Part of a small language model's weights.
Size: 10 layers, width 768, 6 heads of 128 (2 for keys and values), 141M parameters.
Architecture: LayerNorm before each block, learned positions, untied embeddings.
Training: 1337M tokens, 10201 steps.
Each number is 128 + 24 x the weight over its row's rms, rounded and kept within 0 to 255. Layers, rows and columns count from 0. Numbers have three digits each. The size before them is the row's rms in percent of the matrix's.

# down: layer 3 MLP down (transposed), 3072x768, rms 0.014, rows 638-673, columns 0-191
# up: layer 3 MLP up, 3072x768, rms 0.0235, rows 639-674, columns 0-191
down638 080:114125125093083107123114120056125129134073123143129129134126140126144100129149123135168143112165113151132130062151128125115131155132136132112102116100118148103107128139137086121112119150121137141143107122148163159136127118111125135147154153142144118141109127115158145104081143132096095100146128126142118172146142106131130185107097110102105133128139119166128115131134120104162122108137122137143077131133129110099074150146098137101136164117140111103141093143155151158108089117160121166127131115117131152167116138143103158115120104127114120130102147137181140128127124079168171102
up639 083:151151120100135113139126143086125143137117116118102138129104121120146125128141161128116109095153165130146142141147116129162124120104172142064141088141103128094162123128119111158116154133142140115128129148135122153196144161116119158161108141168117136098089093146098133106167098126106142036122124107138130153097140107110125095110123121137160129129122097137182123133138135136127155191182142132122139124178126132133101110126108112152113117136145162179159113086122128143102121116127061099139138114112148158116128163101070157155125160096121174134142122129112080112135146109103123145
down639 069:121095146121135116054134155148106102144162136159096148137126105107134126140155113127130155139143099062126137152137130115140151117108108127098129126154165123100157126132132131143134101109125122124121172102150124117113139127125122134144119165075091108159127108138160138174102113133092137149135066126113129124164140153132105126136123159110115085128119187103116167156097138112101151190120107124121046156108148086101111130099128134129127104100097163101075136149128111163109108091127122099162124144142197111109136171114111137125088112143124134130161181143158161128118131110125135100
up640 086:139102109130124125149146137124125122111085098138118136151083132165112118124149134158194107108140122109134128109109119104118129161113131133161138151124123091131110121162117115116132158071143131104129106079107106097170137171100182145147127137160158113160201124129101125094132167135141143098108065083138138105126096130180080106093121186127134142140113079139162145151148089139134145158144125134141153101126130144097134115112136134157129140156148092130155150131090100127102141113124103161146103120135165127151139122119071091120107112102134149119124154129182117139109117151115136163
down640 075:115156117112079130126145110124156137143196095109170113150124140095072174140168108119113125142138105107154130083162116133140116110151151094093084126108114108122145173105102122138128085118113113123112157106178132128112139112131087168138158103107108166130104162124143134146123139093195133097129175136099123112108133142112137147166141080101074148111153157091116170118142129150114096099090140105109061125100160100105116137113140125098109137104116160121130076119173111139130106154144124109063126099133086123128119133143161114144167099103132113125149164132121121164111143108108130122
up641 077:136120082132119112155112153122137124149139134121142160130135146133142138152117127158134109109100135135143108091172140108166114181102135132115088167069098124150138131131139076117140150082127100131106122096106154120126132137141147109157124105117149158120163159148151087097107109124120143102101140170141165105163130108177130168131136123126159102129128142107139116144138140156058136119212140156129128085126134117110136111150127130149136139085135149123127091075104140117093149090109158133157122115133144148181118150136130107130079144142159143155135129115157123121141109141134122144
down641 045:171121123131124125150187099117122052171150144140194152117180108136119119085136169091122082117139129111133131137125127119133111118152108111126119123132137126175149095176143148130138121207141144121142092136100133136141128091185101143108184126147134114128095120115105137176181136144119124159114138119170116156089135113121146115148135112122105128125110131138138119145125105123119141114177129118128071114145132155117145120070121124120131152168160132149132112144146126085142137139125158131118146115142083160140109108131156121151096131109135185140148103121083132161119115139120113125
up642 079:143100078131138131187145102119091112160144154138139149114153107120106107106137112047159150089114105142100051149108157157180146113141112100098130136157130157118116142125132147132123116096095077127130153096098153066120145134133129112155125108113149113107148136109134114108184140128109150113145135116128158088113092141105132101137118105112140105141108114141177146123102107135126122127139120147078172097164107146129083099144136124157150105169112132124172136125106133154112144133148123119093149122132138111136139107130125097146116124129169159130112142106147079145109140128071119112
down642 057:109149130074107124134118146145125138135121115133144121120124091138127140139126133119120140114183150097172132100119130125107144157113138110128131135163152113163082123161118174127111093178148168135125133122152074118182109169115107098143119142108123127136131152128140150118124160172146135146132129135119133127158164148103131099120121173135129134183142137167127132144128152117120107118131143119130091139093118121105108117165119099142119158125148141125108113104100122142149124082094147102145090146122106121139111093139097153120163129139116117142138168106138103142154126124151099161
up643 083:128072118125139119154110125123116160111156100125138132156147121144103142111146153186124133113142093121086130127087118130121195118066145123139156112142149110113129139105148097109121151094092105093148112131054124136150093184139117144157103122143143127123156126102167152146123134123130102100158122152173145094124078103117116151142135122130106133127179133121130136139162153121114097154114146148118140100190095096086094125163124108158147141126150115158132123122122119112129160099124106127136128144147123104140150104130114117087090165104082163139162154138164135141091141127060143118
down643 053:128144148128107125127160115114146096133083137129122204156143089117131122099127145104138121106163191151107122135144127154110112107144118150157119126158119106162123136150151136107121129144095167150120129150121114100149156133221134125160111118122149150140126118102098129126148110173120108146140107099087098151154131120126127142133112137152086125131119107110150129097112125107166128127146135173091098116105132132170157131118158122127140113132110150094135089154101082167135152116099109113140154131149173124140198156136129114126092128148157130132140135137105099156150147068146136099
up644 076:142093114065101161130107132049084105184149130111143104124107105164127152099166138159122133161120131148109135121132131136123089141077124084141119100120119127139124137111138106139146106131123132160126131136116135115154138142145125148113105128178141144125132099135141110125162139206098173144141144149152138124124132116165106112166107132120171116164146082137130107150167142180098137131142135110126171083145134119134139135132102158167123108098193122119134111101098120154115142092129110107154136132114104127122125094145131135138090148139140169108105136133153145145114120168134102127
down644 038:108131126133158122093088098139160148151123129132147139106118129171123157155166144136113122162107153142118125096134112109124124139139127176125161129140090140110098148130218164118136110176134112090107072117156118113105127141143159120155140189127111123116128130154174123110092106140113092172113113141146108168146184134108133133120109152144174174140107160090107157100117146146123128150116102090099158113095091139083099135112121150146148131134117113106103156109090124147130113107137134125139134129104160114156160100091110147094171147124155091114160153085105089124121132152151105114
up645 081:132137119130134133110116125114148154130101124120120129137127130114109159109116140132122110120132117113106162138121157127136131130130123153123104149148114132116134115146126141102175150114121100114137105100104158077145133194136132160117092101115130111115136080133146093128175163127128126116114122183145122138130121133158121131107119130162133145176158110102119121153162114116075127138135161131083142125122120111150089122099129135120175104120131155143108103110124122081136147099148100126148090124102131094162069118132153106161118144144128192123140146121179127099116126109087141127
down645 050:109129155111107122110136108125114091106089114113126114103146154134149066136128132137122102096160120093147126117132128170168129142115143090115089076115143132151062108112116181115131093139112138150139142118146129145140121092156139130141138098092140133124108118166137132127124168164097141140170061133103133134159090139128145158114111152139132100108106132118140065154132070128101145105131132141119128136108134172147105129140145106124139120185120158064135183143140125119141117162149114082120144118172155109082119120135084089138166093136141119131141110119102114158075148112163164131
up646 082:137120137131146089117112159080109131150142133114163099156138092133146127174123119141120088139144139159124147094144118125108118150137103128149097137122094125149121126135107143120112130146128125133111138101107106107151106145095143129166115116151114120145153115162146102134126115128140114080089138153106125161106144122146121104181128146117109136144175101136159139096151142149065123142160109127152144126155118097087155136138128116144105108134132149109116143112075112091098133138098129123124106119139120133152142144103086134116113129137146182144080133132154120180133119158065092166
down646 041:127131118112085199109130104143091138133135123139107171075124096134102130147150134114126096143159128068102164137147130135096127093133094149116122111118140143122170098151162129117117127158166115135134147119124137135106120088138064155114141139124131137093116106130114108151128196164137122102132083136117149116131119137106139075053134113102080124110087105134100116128115119114134126099171127161125087151146115119109124148116103133142103094158134121137124122113137111166155090142167124126156111142148113130106137112149160073094139139127119120174132087140146187131116122114128132128
up647 090:165116116113127140135120103102144132108130109129137092173111126163162152186155143135089089079147123141107167100138110117122155129127125090135112114123129153113109120147124096145102148152118127112150145098142116077147080132101162119113119091147164122133122178146144123125153159139128147123146139159127123101163123106163142121075159098146160165096173144099128079127095147126118109155156147119105135096140146137107114129200108145131058139165155143128129150103127144158137139102125149131147109136143134117141106107107109067106151122123146118106137151075170093134127157137080088113
down647 084:158099137060107165132098138097144116147144091122123103118141176129160129127119084138139135125105138165142147147117144099140107094129124109153135121113150134183123159134123170086122103179129140159118102176098128121131108110125160100109135108135149164166134108129110119097100145083081156136133124124127112175115100100123129150194116154139137110121111142103122132124118141107135159092121137099142129152135105155125138140130183116121136125140123150090117084136135147148169109140132118138132135147143131190106143176144158135132141092094129138097129126126135159089128145125140166158
up648 079:154044115143107114196120161084128157110157136145122113128127132166150125148155166090146111108094137140119124158118130161138118127113112104111123095133119161162131136105114167138112120131148114121159149153102122137123120152114175132114128115137143123114143133143137132114112153141133134165127075149152143118154113134154147129110117146186122105128204122115174154126112134166117181166138069138144135111156135145129136111154080092115113102153186154157134108143113107112065158132113121170124098148142127134144119111099122150115129201107127156143114124068132078146092166115097135176
down648 049:141109111118133151109112130132076149133120127138152108124086130156121109125169106124127157123133104127134140129133159147176137132141136155102119145152155142108122145133130130140143161142170117116150137146177108158192149183097114145108138107109103130053139089139124179118207133158122172075140134119123127132108131105110168109108145157101126112132117112089140152147105125116119125108100144167145101121161144130121109115137110149141134104134179122123161167145144124150146125163142126128154077122118125128080120120098124135153123147161171179128124132168106146104121103114118145183
up649 141:182120113113091099168087152097170146132099120127096122111130139141137121151097184148064171154138134123101120124122128088151141141125126122138143124107093074119101162112129124128142148113103081112167100104126118101164111155081129163083115054163191116134129116101129115112143134132129109091133117116133144145148137082128094108152140132127149133150166117147150131130113163136128152156146137136113144138142131138133156117147135096152114155091143142133181119122076106119075164154063120168140156173152129107139096148143128126139116130088111147107129142112167118093126143132109146147
down649 163:108080120113110131149137096128096142133119139169078125101171116118121138097172133163084125155067123123143109098105156131119161130130128163152103094135135110134151148149123113128150081116152152117124126085099124094122080144147090146121110166127113146144136166102112110080115117140138095153122125116110121122166153165123113100120122119096144138155108132154098167161133131139124116114147137157115127120092146173117102126166129118068162138176121133091047132111137103141145119113120112132091095149139167109103173159134117128139117172172151132154147147134099116143127137160129110128
up650 140:146089122103103120095144167107168111142212148129104060144124139150149108151209151092118171141120096121126140155095196100129154143112177094128102141154179143140101121140158110126131122082116169116149124139118129122115142101105147180100124094139176153141146137147124117159122157078138144095144099139138114130153129064128148129143140105150154165126142120138131174123127122112125160149130137128149133075119118109148112105132109112115108118125142108099127083089132122099126152136138147162109139105084142165127100150137112102120068146154142104139130127134117134104116138150117119166
down650 162:140166145091167141111107173081112123117117124122132163164150145156087100141118128149155126173126101105148133079162090157130144124097135123115149100136111141091151156143099172136126140101123105130110081113125178096094102119158124111133107110094132133103122156141141200109127169122131125135162100073114092072087097133144117111162109109130170121120122131134117094140153110103127078141127108085108140128158149158143149113142165147119119120145105090125148125113157170117078098149111127117147128136071109145135129126092123102118115134129129115138175116114127138096103122144158086113
up651 078:140065094108155128120122142113134162124102098149084080139129154094124152172131143135129143140122140145145180114113113111140162143147150174121102139145170118152163094130104102145165114144148144138111119132130101101123112132130144119109153098123134109135160121151120133136142130133128138146128107146131109149116156110120092142107158153133112094106125057102112165119109159126106112119141148109130117134150134117100115134135084143101093103115156140127116184114104090161039098129164114111129107171137113139148107154143095155074129140065102105087119137098158133139137121182108106184
down651 047:177131119131124165143102123115153114097130136105115104146158138134151173117132171113150115124121118138137140126098144129097134115121114138131121110088130135129125099147176146107114135109163165140134104122091114136100103095168112097119133157094131125094123095119138114066136133162131110158144142155131134124115105139140143119142118142113126130094082134141137131110142130137120166139180118151109109119140138141127120120118144143122115116180131148121129096139123146082138157124152139157109106128129157103119147158124162097133163158082138160105118129179100169088117172110124145131
up652 085:165132127108136130127091113094127112109178115123107136160187114170172134127104115120152095105131099141086112142193131135158184120110137146170148122142104138127135125119135136137111174093158118112155118166121134134144121144135158205162125091130090164129128129126125116137126105067116153161124101120110121112133154104106142134137150126162093111134159095157140109111111145108121075120120130128104117118171149138127127116136142107148082093151154101158118117090143100080083137115124144117135147124140116110169149118098109159127116182088106108131120111127173096096140108115103113126
down652 067:156092125133140130176170076125126098113085106100134155162139094120149117116130108147144105114141118155173149120131096126085124167114133144141124100126164159170056186132154101151157118149117142120129132123114144159163096162142137123132094117123160092110082099137148114112136120157135137146150140139153129144131115131125164124110132142164125118147154114144126104155155116113107163162136106161166133146143134110133110136152116116095164139105139137162126139106132130141128130139083133094143123123145151140100104108126130137155132146105184141124113134116175167120151136126150140156
up653 092:150123071129110127171121135104113140087138121155114123110082196133133115169104129123114103114165149144176133126133075087121164164086132116111114141163116112131120139137106167138112154089159108129192126177085147132138112198100154154132152129133117100139140146155153145149150166118142177137127088126135153136156091125137123153152137167143153135102161096099122100104125096141131115123140139175113130145114101134089122093109087144121118150151117120142134159114126098121118100116112085140142096158139069116140134136129124106158151151157119109073126132130154114112107090167103109154
down653 089:130114178143131125095131137145142149157097112110093087168136098118141112102098126147117144135122101119128119119130155125158107116114149138146148119109141171099095117149159142103120122079129153137119141139121125141161159115149090138100169148127159124111119120089128103121123115141142118144150152124092048189092208108125112153145112141153157151133107102145133133117110083141130142123121112131132115125130118138141083143140151128138126130148120094158132111186137150130095178118125140128136158085107129116175127130091116136113110181077132140089155150133109132151106118178088135124
up654 080:136107148100128103091120119118106148133100112101138167123176135121121091143123152082112135090141148143115146107128137094124124120080135132131114122117134143111139142133147143148125099126119088138121120123090145086119132140132112150121106148155170120128126138130122125144145145108120106152104126141126161116113136140125111148131141134156092115153148090153164158142128145100129131183161146133121182140127152117130124135155148128168149117148143149164093161116090087109127109126164145169155092112130151115125145122130132087104085148098148125154103111116165109148092113134093117138
down654 058:159151121100094136165105156126138100117087138127092110118110121112158118130093155121083106136135132092143138119152125074047132107120129087139147159088127145120127141140100103081128107103160139132122138131111074134126116134126131098107099126116153124130144097107145114066120178125137120166102158097095121105108152116099135138087163178132138121096076147095124154131106134102158135135099117112135227126125121140095141120110144135111158132154156127134107121138096137112144119108123097120153107137202126132097155149117132126117115147130161141150128146170063125116111155151102140173
up655 133:160119113091106151123138076151147141127128135157153127177137139183160124114110088069107124115193079126132176142128167119140130154145124134134115118132102120154132152166157119110105120124088139118100142107132141119156095171118091119146120108139151139136103148130146129098135128115132047137092143120097135130152133143149141105165152152144133110148109088131154128136150119157130143141116114127141173151157087140126153112108142111108093085130125110102099104168041117120151148098142111113135108129132093137089110160172114115123077143106179149131201133126137040102155120138127051090
down655 158:104146095140116092130161106128127138144111142088103140119160119117114165149111115121162089136115146133176130084137096142107121100114141106156121124101121107111126147139116138109144120133145128188092102164157121132096133111116152096133121165124107128137126074133111147143102153100133173124154120105145121119129062089110126111134150100134121147104147170112121130121136103128162120128130152094117071121090149143152108127130112102095155139143126124108178137133154160094166122126138145121091132157103122148145112153130160101123132131124106116134105097120132150111115091134162135127
up656 080:127127108150126144134126133093159144198145116118149126131145148107123115125141166130126109137125153156139145102169111108154129106087119060127131139120128084116115170106117093117113140115060137111143124134095112148115127119123143147132124124136174098130142108096130098125158181067076117121107127138120135136114080091155130079148112090171115126127139074113149099157133119152087138124179149162129154109150111139145106104147187137130122183116164120139121092100111144094086147159126096139116137115104127185113120171084094077115110113109122115113136079095141099131144112144109130122
down656 042:152144137133142105144093115138098161103153136132121122130100109122095141093110145113106111148137178077104126161142134133140130128150142136087126143104159152076124100138155171151111142184124135120149178131152109192087147136077079114128141146089087128095114151121118143149113172121141141161132147134132144149086143084099114159117082134114153100147147146154131133144120138141115068134144101128144121153127102129139171101136115158078141119137136132147130134181145139140156138139179148122131183105107130114151144089144114136112120124113149142120143129104123142118159110106107106126
up657 079:130142077094108154164134152104176140138151104130161172167138153107162137159140177105073129131122126140121131142103156074152132139128126131105130129127110123159142111122132101174148106122122121141118132152070149086166097160085143142104108100128151117140164136164107132125163109130099108112099086180144136123117125102137097128138141129142098108123121073132138093139153145140089118139160142104138138087121181141117152085137135165126123138120154135134112115110073140133158140106109111140091114141114130113102144089147092145120112191155165142101157148104171103123124104132094107163
down657 081:121144146099136096105117118164093180155143123139094135117120075125138155127130137143146122158148092167122167120154162120122130130148129083098142147173138131087131117092169113099129135140114128109147167116148169128157119138180116145119114115106115116115143157114157074137140157121149129163165108124132118156155143115129120125138113132164125106122164135136111120119128134163153132168106101129091087164140118130109158122146158141112124129082129135148102123176099087134121104123144111130154139117123143149156169117130148135100079145136112138132146188160134098135101117109111112063
up658 086:108144147083143073129126123131128149172100097133136141099096158129158132154119140111128099105137169151165120114134133142145134068112134073135114143134133118142100140109102113095126143135124116156138139108156115113146082201134116131119088130131123124134164139119131113129156135105162133134131133126070091123111114053134139106140124122122109117157179122127145101171125148162105193122109115142128144121129184121139144110119121146137158138161143098125157141114138133125103099122122122181127116202141118123131073126145132136116133173125130157139131148126127076133133125129080122155
down658 064:139191128127140169123131136124103123124130109122146127150132136139050148132133109102121098153168139116134143116087127117141126120146123127098104135115124127139129140147145080072123119116099132150085132167109084117113190063067117129102156104123073087108129124141160122119109128119164117132105138125097153169193116165148160105131129111132088170153145164157139191119114138116139119107138122104220113137152132098093164156114161128095146126099111140144150146123111144154129121114122132098159132143121138124137140120149090130131123117131146126138108175188069153126138136135139156117
up659 081:149115124127131143126140111109169145118109123083152110081130131160127126146148152104107105126148107119121160129100169143139126147126189099170075132136166070136148113143132119166125108073120135099156133118115148155108117126136125124097103126156153138144114122094138135130128181132139128138126106129150124140169072149125122086134117108159111142115103135131164131138147153118140113129196106122134129089150154117123131124160118128164124146087122102169119126140120119130099165127128129120159095147117102147135111127114087068147117139148109125143125098140144150113130115125082118143
down659 053:125157139098133131103118103160129139151132137135126120112131114133128143080125139113114145113130157069164145149136112129132120101130107142114172146119104154145155097138141144163110126157092143142131131149122126139114167056135143118113141136126117148102133105132140122127108117152143153158134121064137133099113118156125143137149086139136131109118105144121117135129096071132134081095117126093150108171087100166164167140127117147106146121169102127094127114173125168146156096106140108118150124124144141107128118120151177182090174111104148092148169132121108150117146164117123122107
up660 133:158084113124168130170126121109137145140146135070150111133104118095087112137171123137140127166119120136081116132111104107128148134136143131116101110141145119089122179161077168135122118115132133130138140116116137148122136121117160124124118154134177123133118173139105101166137121134143111118174121172106116161121134161114127123075119119131133154162143127127183134154141081142149146190154141138104129133136155142145126129172126120099124109121173165127154160129196099168124126140116107124139156116119120130169128176132110104165143122077087160114187146114150170132102130139096173160
down660 170:147107124100123123105086135136086165118119154139157165119139144108143158143107132108056164135124180081136134140125091109112126132131132164150179126107146116127175113127179123149125139118151160112167128149130072141076134115112088129129143109090137123149147137145154156149154148122144116112129110107098120129080134135144106099139119118120140138081099128174123169132110113110100083162113131146156083114132141112134171113101125122178147151127142134181163157148106108145121146144151112149125092116164142109106165152137153144142123124124139116131117131101105116146130119106156107125
up661 090:155118113119152106133132162100112171180129115118135099153111151135168147132114135133074161135132138146123120132107152168108109133104127132175137148169156161148103125139139100129137156093118102126148133146123140130107106159124159161116141124151154133120143105141120110120161143101121108138152110111137143142124102121153126145130117135108128120177104096138129123116157147178126125132171102179123195038124151141055147097130131115114097114146179101147119137133119120150113145077109106139120088128138136136161124148076085121122101149106099130125153149107160110147089133100099158132
down661 089:130167154175080144108110113071115124123176152168172137138113140162088125126128139117155135127151148107125116124111123137161135119145103123110128132120121135110098186106145114114144116118128132128094137142123131104145121078177126158144124124100139112157129122138146125160143169094184126157109087127079091141116075129077123135173144130154122127136137117126126121122101110150116078102117127151116080145119128131110135152082172132136108098105117138132150133181116135142176148125107181125095162117137132141088143135121176114151145130054148150116127144180145136145141120096123116104
up662 078:142150064107124098144114127126144145133136128151100143119114132112153122129148147105140118110090085140146129134086114126130132122068128110108080131170126092087132109125114142149083148081150057134128142118104111131135139128154139114124149127139156124136122183131137145121150125093111161140145122151116122132129134093140151095127147168138110151110130059120139082143116194134119197150175136113149141115180135104127095146168130136117139134149066099132128129147100126128133150153124129151141123117118111139106116130097129120139090158102127178102151119091167120155137110128115139148
down662 045:136112143148124153100192146122148131126132148124114116131174145126110113131137166124124126131139144125109124152127061155137134106152122130170152126141105138082134143139203143126158146146121127130132143106108112134149073119170137126110096130155152136078150136089141129092121141180081156149126140170106103184112145129134127093124103103122184115114109131107103129106151130129117093133135116124104097132092134164082165149160119127145117132079136128127099173145119131129139173140134125144142113139105098118121187127131144156136136116110146100106106158113095123136188135088110129084
up663 132:129097176116129123110117142141177108156112142138118101107140140120086096164139126123159134159149074108108099120107143123102119115103104120164146112110133150106095121101098128136122152137113106166109107162119125111140120104105151110129133151136156139136147136126130149101109116104085070136145121124163135103136132131123121113121141127137167127166147112090124119143167104152120130194150123137099119153137163135121113140185118113163127126174135158140117116080150123114107136130122102128150127131118129151155077117113127126137130145110116136086132054169154151098131156149173196151
down663 169:130149086119141102182113088092117123142109108100152121150117178122135172134125084126099089084119161198123137156099135116132130127101141113118114159093105118128078172135121095125124127144133133143129110155109131154088113140137149158145158151103092176159134135174110080155122131130121159181158134100134167131142126138101125151152146132110119121124125146192119147083136089067158090077099122106124135116106168076135134106055148130108131136093117182121130133133159145159142087135105126155079157159119139145098158165161133127123137106091135109172084158116157121092130157148119154127
up664 085:109087121118110158126115103135118096094150082122145139111130128140172135162159104074139151095117115128132131145134153132136109108120119077171115098112125148137136117145124113098151122098115111100117135124103112109144041165154144147174116093147159173147100134133128140145151120105124177140145123133151158090157160107125165124112136084128121124126139110111167121131118131124080106118149120235089099102146124170115158072123125131101130099147099132222120135079127133117136142070109144129133085112134098117119128118123125100132111174108112131117098120166138117146116120124085131153
down664 072:067127075092154098132160122171154136175100104120129142135161111126102176139116129149110100127149176083139110132076088126088134158155142123152155161083121119152121120123140147133076145180105095124159125134153118110091107159099136129134204144105109152092139140122137121085134118197149117132129167130141109147123148140092133155150114171130143105127112082121103128121136088121129108145126097128166116115114142140127093096111121139134116123095141185061149141084134117135127127125116138114094145122113148122102143138119083139127117101106127152128126129063141147116134130145109139128
up665 087:111103110115139121129109116136124127111138146118148103150151117124129107146091129141123131121133121133125152127143119104155144112135137098159108138154127101108144143145090069131128164131130149147138152134109148084154120176147120116139108096124124124100141145136130109104139161103101168119133130144134124081133117134126158052123164146132105138116127137145160098118141125153085190144135114126125144103133114109117122086126154125141115094129131142127113080100127066098127150116111133120148101132142118090125134143126119105125106166113134125118113143169129092132107086112075136140
down665 069:131180119131128138127100112113147143148097110090119137120123136125138138133128124141122129173139154121132105132081115117130125092130142167106124134088124155137127121119142097113113119121124110127118115134096104163111155143121107119099143151133158147145136138111092123143123089099148102132145130154149125166160127129117123162149104119142130154135137143132129091112149137073172123097103109140117139147121113095082135134127122135137136106136102131107100131143138140134127118114130076167105160115152141146148153101131129112133142106140089112111141143132135172144088160139148176130
up666 082:124115157106125117121128105128127140143102100098119068124128139170150125126185153145137085133155149115107152128116112105113154128143122116194083146142130151133165130117129103151131135079139106111142148146108160129126142094088145152115132131125122124104113114104132093148143163113150143138139131150141164118114136129127129145138169129158076115160168025131133123091135102152058132171144108139110145125141140125134133127154150112200109138109152169131132126129115142136159146131138111114142110141144088136160110138097119101112110136119131157083110135120089133122094136123116150206
down666 055:170138125092112135146158149140120158144166137139150101133080145116129128108130121114138117125057203112146124139120104134175117083133137136127151125126120117118133120128139152108140112183180158122060126116062131118158110117147124114102144110111128165143149137120079155120155127095160134119084144126122068122171151145130137134102129167099141117141103139153103135119119106137117126147105124126143129144080121190104127126115181130126129137096133116132089090079117132149155109144111143114119161081157159129123146073129141120109150085126112121186117182119130122114105141113087136106
up667 080:120081124133128165144141141107129145160119140124094118117093144142145084182132175097121111144166121176169160115131174077148111109102150148124115126119154150115125165138111118149141155128137134048161109118109121131122118154111112142124106119145143143111117125133160134125140170134106116132144118155186129136083142162124133116132141131150120157162129144131158098155162166157144114073167165114116151118131145148126119087116120159155112106151167108157111143073133115102101100140099102158127128125130132104141136103106127087103116162113149160122137153134088114153104134137116146130
down667 061:151155154162123132173110081101133147144058109149126115123131103121143173103112113116140138160137122107088126142140062132109109125145105126150135116100109117105101095148136100085125127121114143149138088097125099112112124107117109139124114188107102155126153103128111126154099110158135118115151164133112141128140152117117101152125125095136121116156079132145123130143129101091138123123097118138166119120117117150090124090137153133132159177119121102083115114142159154116154123140150138152124144111132137128085160125127155139106107138109143132129113142137134164120116087161164125143
up668 081:166141101097157136143124117101133126128131110137144103157139147117137146164160127080111141118124148144115151138162071080122083130141130083145153104115144143125141135148149102145159150107139119124104105170118115124102138138131131150156128119143147128134100109103107174134142173134076097131106100156116085105143103140128151149098146130125134148121124093118147140163150182118083092177136156128117132118118131106131108090133113139142106145141161143125078116123079084123128131124113082107203116146110126120165123100123125145137104172101150141110110127149118136113087163122136126149
down668 049:064151133157123169076164144130187106153102132141119159087157137106120141148156150134098116106086195122106123106109142143109156133123110159123109136127149126140084088134127152128105156157145111159113094106109145112149150127133131099151149185152139131125131088140133076117144140146127133117116115127083131095107112149156156140087111139141100127144114198105119108107109112151168128066124093123152089133081160156150115126172156143126148089164166181121139161121135156146140128137118156092121132121157136139110153148120130129134139077129111082147127094089163152115109128092101142115
up669 084:139122202131117139163136121133107109105140114145118123143127129177140122143121154116125128123119118135122123142125157106130123130113160105185109130121117114154114140104157132138146138116128134117105118116127159136168108135076159149127109087134122142126155121144152118087123127092138096112114108117149131185159116108146108113128152126120137159124144096107137113161145155122141125104144138144076125157117120144134109096118138130128142166134138104139145116112132112106132121105119133163154091121116095119134105133084122095170112175156132108064119147123110138130111116128099119184
down669 050:136104141108114100166123104130115123139112128130114123139139121139110134134100147098190134144192122135111123113089119135142125066144132170082125096142131151192125106133115149122162088131156076138119153055131122106108119137154118134152098142090089108141117138151145158127118115142120117131122118129185123113135153114150167120139126124096144084114142109113150134140090151114152147125140135183105142076094175157135102133107123124126132109166107150118104136113116113096162103162121124123097120134098175115135129144139132136135161112109172141171094092196107115121141129076125101094
up670 076:124119074123112109117117131145094134154151101140090103145107137111091131118120113154124136150155142154137125162098109119132127185136121123169133133134103123096108143132157119112133126120165131103152124122069117065170132139091131120102144126122123123142134100099111144063127148156091151134113074134139144146142088135155120131102102067089165109162133128131147127117124126132138120117113156152128152140120125112109122108136130127163134157093124098153114119126110110110140104136108101121117175166141103162118104132180125112140132172109113170096125157116147112088127157175139138153
down670 036:129134125112129142112138145095091113140090112118141127126111082116095165147093101103144125145158121146146140081145120148103096098139119114109086141116147155118114156135131170152148094171127156130136129153162114121124129125164112120130130132125151078127103115084120165113124142140098139169124085118106113160082124138133123102141131112124096146119103156135116174143123103120137068118119127135095111116112144112117140151081125144163115143137115119068134116154109110102145134143151135138135133129092171118095141111114151118109165134126146128158125110146061148124112082129036116105
up671 093:125105120103120117114158153147112117067131117143161120150148147120147121129131139138093122165137132097107120124134132097121135133123113130092124078168106111102138123161111093126122128080135146115116117133131145087172135164127121131097116131152119116133101127131094128125151134111162159091121096160140164128172122143190126079099128181151193142119131087113139121111134151118115156167143116137103120076152125115142160111141112120179118130142131147143135101126143087120123134131114111128166092156123131125123127166134095126131124157101124153123126128122125110141104171176078166151
down671 108:109144113158135101104135145109113130148123178094138159117127157118153097158137109137162140108122150173145128126110112102143158108126105090123157152129134086101118159108157051083174110137124115133100138166168099148119148155133147122107125089181141117152147117102134140147108120146119113129117113058111139159118112091120127145133116155158102172114154198091124146115086171158117157109109149158120133172094148115118135147094184103097144145092128127146119107147126094125146106120106093115104152114105148134134125115135136142161141065106123119085147133155116086136147131100118091118
up672 082:148081115110118068128081114121144135138113113107124083143115116146131160160133125100140105149144135122093132127149138126133161169141093130094116108130133109128114078146146128163153120130102066103125143110154183105137138148136144141127128132126115121134118108129166110127133133156056147112163126165146121120115098114144098127116135122122135159118155097159128147140144146166099130154151130130136137113133142113095129132129187112193116106128116124129134111123149116132125133119126101114127171121129091129144161108129141106107096144138122139096163121096176115109124148111090133091
down672 069:132130077096145135171175112155135131171113113158105118096163136111082155090133124135105119129145123090145121115153116124099125165132140111146124153186099100174090116147121123091122126123138153137128120156092080122169119134117130134100105122144073102081133122122117147110113143150109126136127134110134131111124144104085112132147135125074110146169139150105131121128127128089163137125129102108120081104127095149118127148118097139146155183127124088070115111103156135128154088100116126124126086133095136136108111114137128150118108109099105133131147121045124135145130114119136052197
up673 083:171127149107112116140135126123181126117128086115142088136124123137096151141139136092135138126116117119152125147175147129106118147094143146142132138133124123118119142125126103144165106088105111075165131121071148095149107174090168127123106103152130090104080117139087137134153111103105109127119124129144112099134107094154163102115134095165104120129189154133117117142117108147122124154191115151116139141143169142124066136159123128119111124171115164108146118135148122141125144111153118125168145142112132148183121137153094102137124124102123175138146140126101096104075119129132160145
down673 048:098177136103083142119143140160077167131114139124112126149160121070137136115123137127111141128106105110154113143094137166132117090112119167155173129148155146202134123114173147125103101133112183130150162113156122126142117100110132173125176111076108154085127101134122170135155172201164128163174127087121127146087131053056130101131071145145152128113086109147101124119118080088106141110130111124148107098142076144146098117168178133145150116107098128108128137101150171168127134110135144121118114137121138105138127088159079117111086142133147152130167109101140123151147115097094088122
up674 123:119102102127143143144137127120175156160143121134083085138126153113139130163129104153111102135144105125181107125133117106127138103136145083131080149169106138094122122096101159127146115115130108128205135153130106110120133146041152111103142164119099126093140103207108178098142128160124133114149126160102138125101126106138111155112162120127103096166132122104133136112102122134099129176126122129148142129123144079139144126158121146143162116121119117143109144123156100175109142139140067135126108188144136152116138221086106155170096135129163110076147169128126152070121124107121162120